Each number is 128 + 32 x the weight over its row's rms, rounded and kept within 0 to 255. Layers, rows and columns count from 0. Numbers have three digits each. The size before them is the row's rms in percent of the matrix's.

# layer 9 MLP up, 1280x320, rms 0.119, rows 793-842, columns 192-255
096:135077110143107106136090104112175098153072089086153124136031137099099068131119104084128134176156126103127171146151125113140183124125134179177133176126101171128146104144164110168212168114094145
105:161133114108138184104102156151121129184114130128174133154104146134072103165170129141129113145121085118101138096165116176137148133155194106154125104091167168095107073095117122094158109111129142
099:139156154158114125134076135079106112091152086124110112228096107115090142023103114102138110122137178121082170115159100094151138060115204075144140138098148094125071084133164110135123092091124107
096:121088103171100092180059159102114062111139098132157181136095156152164158135173100195118120112131182162141068123112111158137101162064132071096154132111157110159133176116123144144135099183126129
109:134137104041118178179151114117144137149149105114118157094131101191118080099068131149117134162157141120150112126093136122145088159193171123129098087122116147150093068108102099133131112126125167
099:122097077120094091101156123125109096183086198097154149130179178162142117094098096183161132089152172098106138108132165119091155116081193138143214147128114100151089116087140158137112103157111141
097:112128128143151119118057105109089131089046069131190137148087161137122153120122120109154108080124131188129137163139087101107198164132139129096127117094149143136113031166105172115164149161147155
101:072154099132142142124094110175178090101135068127136128102144106200147118135169133101116145102193090066113108138142132111113137071084134091147120098127139213141182149095154104111163155105135195
098:103064128136093188163140134125142107136078145073122152153190097160129154131113090131166133080151101174123086079131125129034140139184109109105097179135138157147115172110113171178122093128062130
096:149074090121172133170075139144134129122064108115124076082091137102158114130088173095144110111086171122117149105102095116224092185107133134107176177106117178069121148150097075149139083122085090
097:124109180098092148072083116099143123158103097109134085126113154166104082100113150112166224162168044178144172134102111127154164106103159151202129104143145129065181128130092127087147115128081067
099:083126156139087120110136098095124075108152130135110133187155109086074154118200161133207059128126144106130079153071145148121114145136126183087096116134155139145132160124163096116086066131146144
099:136157132151096116178129145118223098168135115128123041148144106186154165132089109125114138109154090117084155117103119105154188139169101140121181165037131166088179113163147139143108121121075136
099:133099184175133128134146149149108122136107141093155153129121128096131110126110167120062096103185098090156100109118139132100200146106079161127170165156103074162122124064146094108088077118175038
097:140063124154126113125074133175093128102154125181095129154127151111165117174133173193133154101100186112151166124090155089171111121129157210155118176151076117176138126108179160116096140174080120
098:147098133169119138143078098139131141123165155117137137152142141146035113104140186093045145137153087126134105055110121127091077085106174094151140133104132086155100115144114081090152113064193128
097:158108127085135122082122102166155106072135124134135138135126181102141180111147116184063085132163215153130107126141143182169106138035129146076149108123157153073088103135167092094150127138136100
099:119176098126169155113100124088092160120132152136105169127133146159120126103146125093178163098108119106147110182183097143141116111142154083141125141134149151183131128148047103099124100127105175
099:161080133070067138117139131131141067145150094103130131172131149118105170112152145138124155150143154167121114097131152124161155098134125080159158167130134077135076161065126127164154119128085124
099:114124087128124127094072168113130066116112161109134073160127121143094095174150087161154112129123139119124133095174141138146072097086166123133118096116112126045157110170122137062222109098089088
102:193111102140089116090176087180081122082045120159099084130141153110164107156164109122182131134100088138122173139162162102133087116145135146163123047172172175115133153156099067168143091093165088
095:133171158119073110123078103130113185162065060120139088115197140115055138127118149158116096152163131185138119062144164131068065187142143180124122195114152122201108101179139119091111111139107120
100:115139162125160083120063101160155095133164148095110111137134098062129126124111170115061129124148156106062100190188123146117171112103157135133103119129134151193135192115110141181170145145074158
103:132162133128065161102110132118135114111160111102171115154120128127108043165104126129124141107158102116132152128145115135173126159145100160105105170121096146132104048132210113119136110154097105
096:115059146144132161111150097255076096131112118125139166149114140148109038101128058110124145096123101106112167132155186118117163084096103140135196098134084161117039072134090085161098141076137200
091:137108121169109174125153127167090126138168098123118100112097135092143178108127123105111129129135113116140147122135140109127066072171124116186181082104158129135146123104133180115129125175126068
107:041128132153144124160122121169127087149158091130121120132104102121146061150105120132109153153126106163148136142110176108104123107075105121134105125157101122125164122176155115087097190150111114
100:155140161128161169099091114132124117141107165164176143147117114104177140026130141180163095093081131080117147076076090136146117192069134099185087144119127081083120183096152140146171133097053141
098:104197150101136150184176114173120204156077147150142152089077112120110108139165083165166120120109136059104144153195144181179097152095075112151155122118128149142173144110093129134088136146120095
097:137134133123141154181106129126125100132114092102139119113102130129205116059131102101058114134104148126114110070140129100156138117155169163116160103144114097140143121114115092152135171054102113
096:127088099129088127115100134116116129055148135160117156094122118134083133132131123096165191156069162098092152122109081152191161128145178104119133058119116179097108176139074192115103084171125099
099:123161090165165165120083080107156076074137118175100138110080130107114129160063171134092087130127143119180134111091129123076108115114054127154150129125115156177150147196095137060129149170195091
101:123195126129106083123172081098127156127092075157128143176096131145100122130093078133101084064077139133080135092086103180103137155084124161188125181129134170166123133104140154160121127101130183
102:140125108154111100146160144145099144126158108101173115131119112093116106150127133146167116155087133146157095056193159163197120108099117141116168130151147087101155146112125184137152137089133110
101:182084136057170104135078147149138114140173109135161093197161106134142119182170104127129066075147066063068096147134174160108119124092107092161103110091139099128195182091065153094113139106173133
097:120079103167139166187079145102121146136174106111122123128114147165153134118115148103139124117095078172095135119123122136088098119135061083095141086112108159138124096127125122092105104149090187
097:113192146115084151145157114129114133129109116142091219171109162117087100108094130146158141048170109128184105169107086155095108164116125114123181100100110111144126048114151143140116098132124081
099:118123151127185055083116150149138118158113126096142079135077084160088134125077170098091172093164169106177090123091143185136115165117141122123196176133135130171167111114136165161153157113119095
102:080135143091179111132094175125161087104122124084088154144107144085170120139145123157110099158148121139103123139070184182193093190094147095179087113113134119118167134099100079139136149168137134
108:180112096140109150138113128172083149127105142166157113116091128062141108144103108184160129116128144157119101141142100201101135151096138144126136136011182103136069112099141084196179109171128085
096:106142142207145133136117153167154153098130099139145098143120182131118088138085121152157110129135074171183161170141115120102063131117092102123130131134147116113130105084117111126144075118151103
107:131109143103176125188119060080148139064115081094100175136116096205190070117162162108146097113145113089090128103117169130093098164151131155154111085148151162123103128138206106103096175153124159
096:192131190152113100104131168185144128072081129138129118076162161096185144114146151159122127146084141108131157106174153109115133160103135118137167152172162159116129127089113166143135143105142101
101:115195138078130165172119109087089128099129148125115127134111103141113154097144099143147120152115126150139100125138163118062152139144120157189132141152166159075123085169115134122177083170166144
103:105135068141124152120138145178105150103093184137094126106175174134096128158102140149079124138150117121087155173125103113165131216157069124198195098113131179118131160128075128104186089104113124
102:134082165140149128122061131123124152130158117149113092123139158118087121152094126145102154082133119158095117096130198104129106094081132151185170163116059117144145099081156117099119150089127083
094:154091078089148112112137098055114127157139126093180099141083149186130126143141177100130098124119164142155125128106088173154182113125117112223125091131146185136141136103095087152124138163088118
106:158172117119152139176156111158108174123085091139108080137113107210136154120145135096166117137104122132172135078104084164044149139144123107113096092066146163116084154077163059124116162099144084
093:122181114133115156107148068150152182095004122152108120110118121132107141135109075180138045088190112108181099121189167131130132081075158129112105124144153129083182120112147103124108159112104133
097:088113102054119125136147150113082090169093163116177149089091081140147107108181096134145154167160104159113097160132112123087141165158140145124117128080144203105080084123177129173079174195155113
# layer 9 MLP down (transposed), 1280x320, rms 0.0473, rows 793-842, columns 192-255
107:105119182102181154139174109175096152114164167152113120114201083163164169130158152175105129093130165119150070106117108116128109108144105100094166099152129110147155148125105107081028093135156138
105:148143152096099117151151138116076153179150149098156097154119119089145142098212150146110158213141150131158106137125121166122126086102096134079107115080141093127113105117203132124138181197166164
094:106111115133132150142101110087112143124117122137118081115170144087145081121132132091095165062104105104160102105149131150116119090106106178175111151141083189142161122144127082064118104113121088
096:166125126140139093111176139099134152157143153098154122154142130101108139115124187185116150135173138139093174136169146086100106128171100123124098143110071146107098143110116171148133116093150118
110:177079108113111133183172121085106165154168092112148211156168088130112179121070085157159123188129186135121170109082140134200185106089152072120048091108158138103122137115134130155109074124094144
098:097131129162145131115122079084139122140130153148133086121106065142135117075149186109147138056112141136180084168117140093195177131182147092087085054059109117134102143124175124155066202081110080
090:160141132086185133068198158100121112190145177146130155133129166103164140072132208097080121183108114114126120132087124150136077081080138144151140126123137139180072191125152127118141113122098111
101:157134137054122113158128105059170152147160112128157106126164100073154131095130174116123130167186144178131140134104130137130171131126085174120133164107080137083090111101152140197087127079127099
097:119196089080114158133134130115100146129109128128177121149165116126085093169133173172120188173144215196108080089121152128159163067110119123090131104158106115125098155071144135118160094123141118
089:090139179186124146123135068149099092119142121179110185188155142095110136187146108155153143104145118146155154123173123168055168171131152087150106087136077162112127114112091212092081180171137133
094:091101078084166085135147099156125118122138129178099160093135083100094184137074095158112129106119209129118146131126104127102103130105122083092133097143127217088093119186186142182092139158158159
105:067107105139094166176116074070100150117192158177184120094147125148095184119137155116110106052118164125163123089189143099077156122192167094224108124110149168096110178131131127183174147160149184
101:104087192083093105125053146162131155119132089106133094089102087114119103094157116113108149186157101137144053143193151129147135167077111144171109085161100104083124111095136133151129059173117124
102:117090174172140181143227163106081140185118113088160164121130111080096130103098152144106132095135141074153125154114146083126126168120092128114174131145113079140087171098142069125120061107141042
096:136186111010151146141191134079124126169099105128121109096141083157114130119153078093129137118149133170131095110154150146184084172088123106109107106071148143158082144087103131166099182098188136
100:109117079131082097137063132137152084060053180032110090093123120144156134142157213146107103117128081086139089136079122104147178099088132103092063116106103124141137132098106129108146142131146126
095:153145135114143124117128115150142192145141176095070104088093106131152143114109100151137118126134057075116142116102104153088104177142172131145118163082097073096163179149142184116136152105067141
101:133169076101178122128133125118179087134103188179067160190156141148131107153125072114112193125160119124083111143100111097133071189154132139090152133131162074129147189162163083075118145118115142
100:082185168141192110094151129123163146084117151195159181114150098158151128109123139122189079075191097115125133158065133117115111187099107120055152133127107173136122123165163139100146133104110122
100:228126114111157156119136115158115134127067164152109132169144130155149176123139141143122194198125112160195108110075155161151111084109097129139094042141082089103123123116137090138067129141134098
110:168084108095229119108148124139143093089137108152077080092128100140112101113113106217116062125139144146122127128092084178112075116130124135178146130174123149162073127118132151133114148177119059
093:156149097130132110155150083117103127082206126096137135194080117117149121099131170095200173093102096161113116111162161124144167110139125125186083118131116191121153124110119153134106173151118126
100:155107140164139125122187131096172160142083080143122060063149147171149130151134143106109069129090205108050123132151153116149145079126114142134138127129076148164121150103091105076124160105124107
103:178211129148137100172150094124114102109118155184132152174150146207122072141112133135153071127115087125122125098101084133185171147131073142161150178168134118162094124109142094107119097140126146
101:173127145084096112136171170092169081099140143101145094120144085107108171135111171157118110140141076144154111194127170128146112063127140159105084155095152126095157108108169173126127121156159118
091:082181072114073127182151165101173201143129125135114125102116136140116167123188157137110093118133122118156062188082199116093112058102142156137191164131101125116169185150164123139065138127159176
106:098131110100162072154126071170114098149171148178153145089104140075110172146144161153084111113087133167156080145122132127161080151100141157145104085133166070124178208169144149131108140110079133
100:135192144092143136151112162154128090179151119183129144195101111105138130126161130110116131129165134107151193153193151157156071125150112148120121124095168080128170186095071160090126093135147110
097:126112116186096110130093114077105113073141145141116117166145101117101142116108152128173150121132148167132136150076162125124155112189158071104115123148149179158105127168072155181167081119118072
093:111169150138093087069134066126125118080203156174065140109132120177110133123119170151124085110121159135131107100110126156079127130061097118122193132205157070116138115103154101116095087117150159
102:127122168100144115163117095144179063158161139113058135115091171120167074155105111158115123115153125142114088113166050121185084133105105138112114155146180070185139167141115133130132105141089138
094:119178162107085105142126117120155129148116170160127156125097191116158146148130080125131133107166144024109125134116118133117168123151164154142113097142116119099169104128144121104130158093129143
101:062169149147092101134121162144154112088189169140109136079127167113051128136146115108119121074146105082096134120087074116139193124086134176035141114130145149100129134181136154122100146133200071
111:157102093063141161151213181085170161109107144140146113165123052158148101111156113120127111172162131180133156154108105119195153191108138169086091120099154159064176159190135052094106170135137160
102:139181134041149176168104129155141112159075144126082091140107087173148114109105176137139151107185094115151191137108167113125079125124114111169125142148135163099122045155136127090204134110139129
100:044104157151127121123158118106091146171074121113190145152150135146081119095137144122102136128123103098169133162127144095164142096147068144178104113174176147151065152117163132155141129144098121
102:078120176159143133092138159149152167126112097093148088154161135104156144144124122168134048161141133125110193077168114120085085134148112182151071088111176078102084184109114120110156143155104158
100:099142077097128088154135147135138113135135136179139156105130087115067063132131113181132091117065068145079138162182151149111133132079130155142112122097104028113119113170167152141205112127142075
105:108145139132101133125143091084188121166162086147132116108080152139105115113111119132216130120122146145142141121105146125103085103101176166149126122143118098103205131097150098205159163203089168
123:098120118091158113126143187136061122147069091160161137128157130079125042119120106087192141085175102173100071103131078090196137142070055080159119148074128119135103138158147166170179119083078168
090:163127124090110127113109166139110081178162091111102121101099143140106096203166151121089163120139161097157103114070117082126155094086145130102112122118103142148081141122117140129180133112142151
100:135126167137126115125074106173147126181049143177096138116119116142101117196138031134092142109177092158147146112078130189165145117117125084119139171093058205102136117124132165109129129133109110
095:115083087121134142112124116108097120121155170089178128141114097148098094154081139075184148120130138099084118122156114162180116089141171150133136146126106078133108144136141121094148166113181159
101:140131097131075140157138136092057105128151060114143062134147168125116122092068144138173140123196103111145082103166131155113199128096141086105133091114163158109133146096160139114103091104083112
109:140165121107150163139115133120145205081128119096156097128111092077138165165155186129141087134047112144200175081087116151072130090115184080089111126159129057144093152087104109137129108080159155
094:071166136149069135130115114121121155133120139167122076141129200167127122089128127194150104132119135161128101180098122071158061120106152132111115106137088114133122137132103158134145099119118110
096:129109133122117179131104108117100103055128154152067121095161150134158084151158104079069123091127167124122185153085127098122149146117138120089093093096129110164084112113139129106097143217144100
106:178173127079108145183136148077150087111084175090084117086151142099125158080086174202095154141091091125144155184150211126098136098150100086146145133144156101141140078091061129123115139097198115
101:130068145096188072033123143136122116132133088158139124154069198164163147108096126068103136128156152112111138100152080150150138193112136113185117106177116178165079140150122126143145147152094126
093:156137159091153181101143107142152174077150154116124139150163090165165093125111122189114100117154142134111088066123118131182137088067160131100133152155119129098150149104153188132159160135096133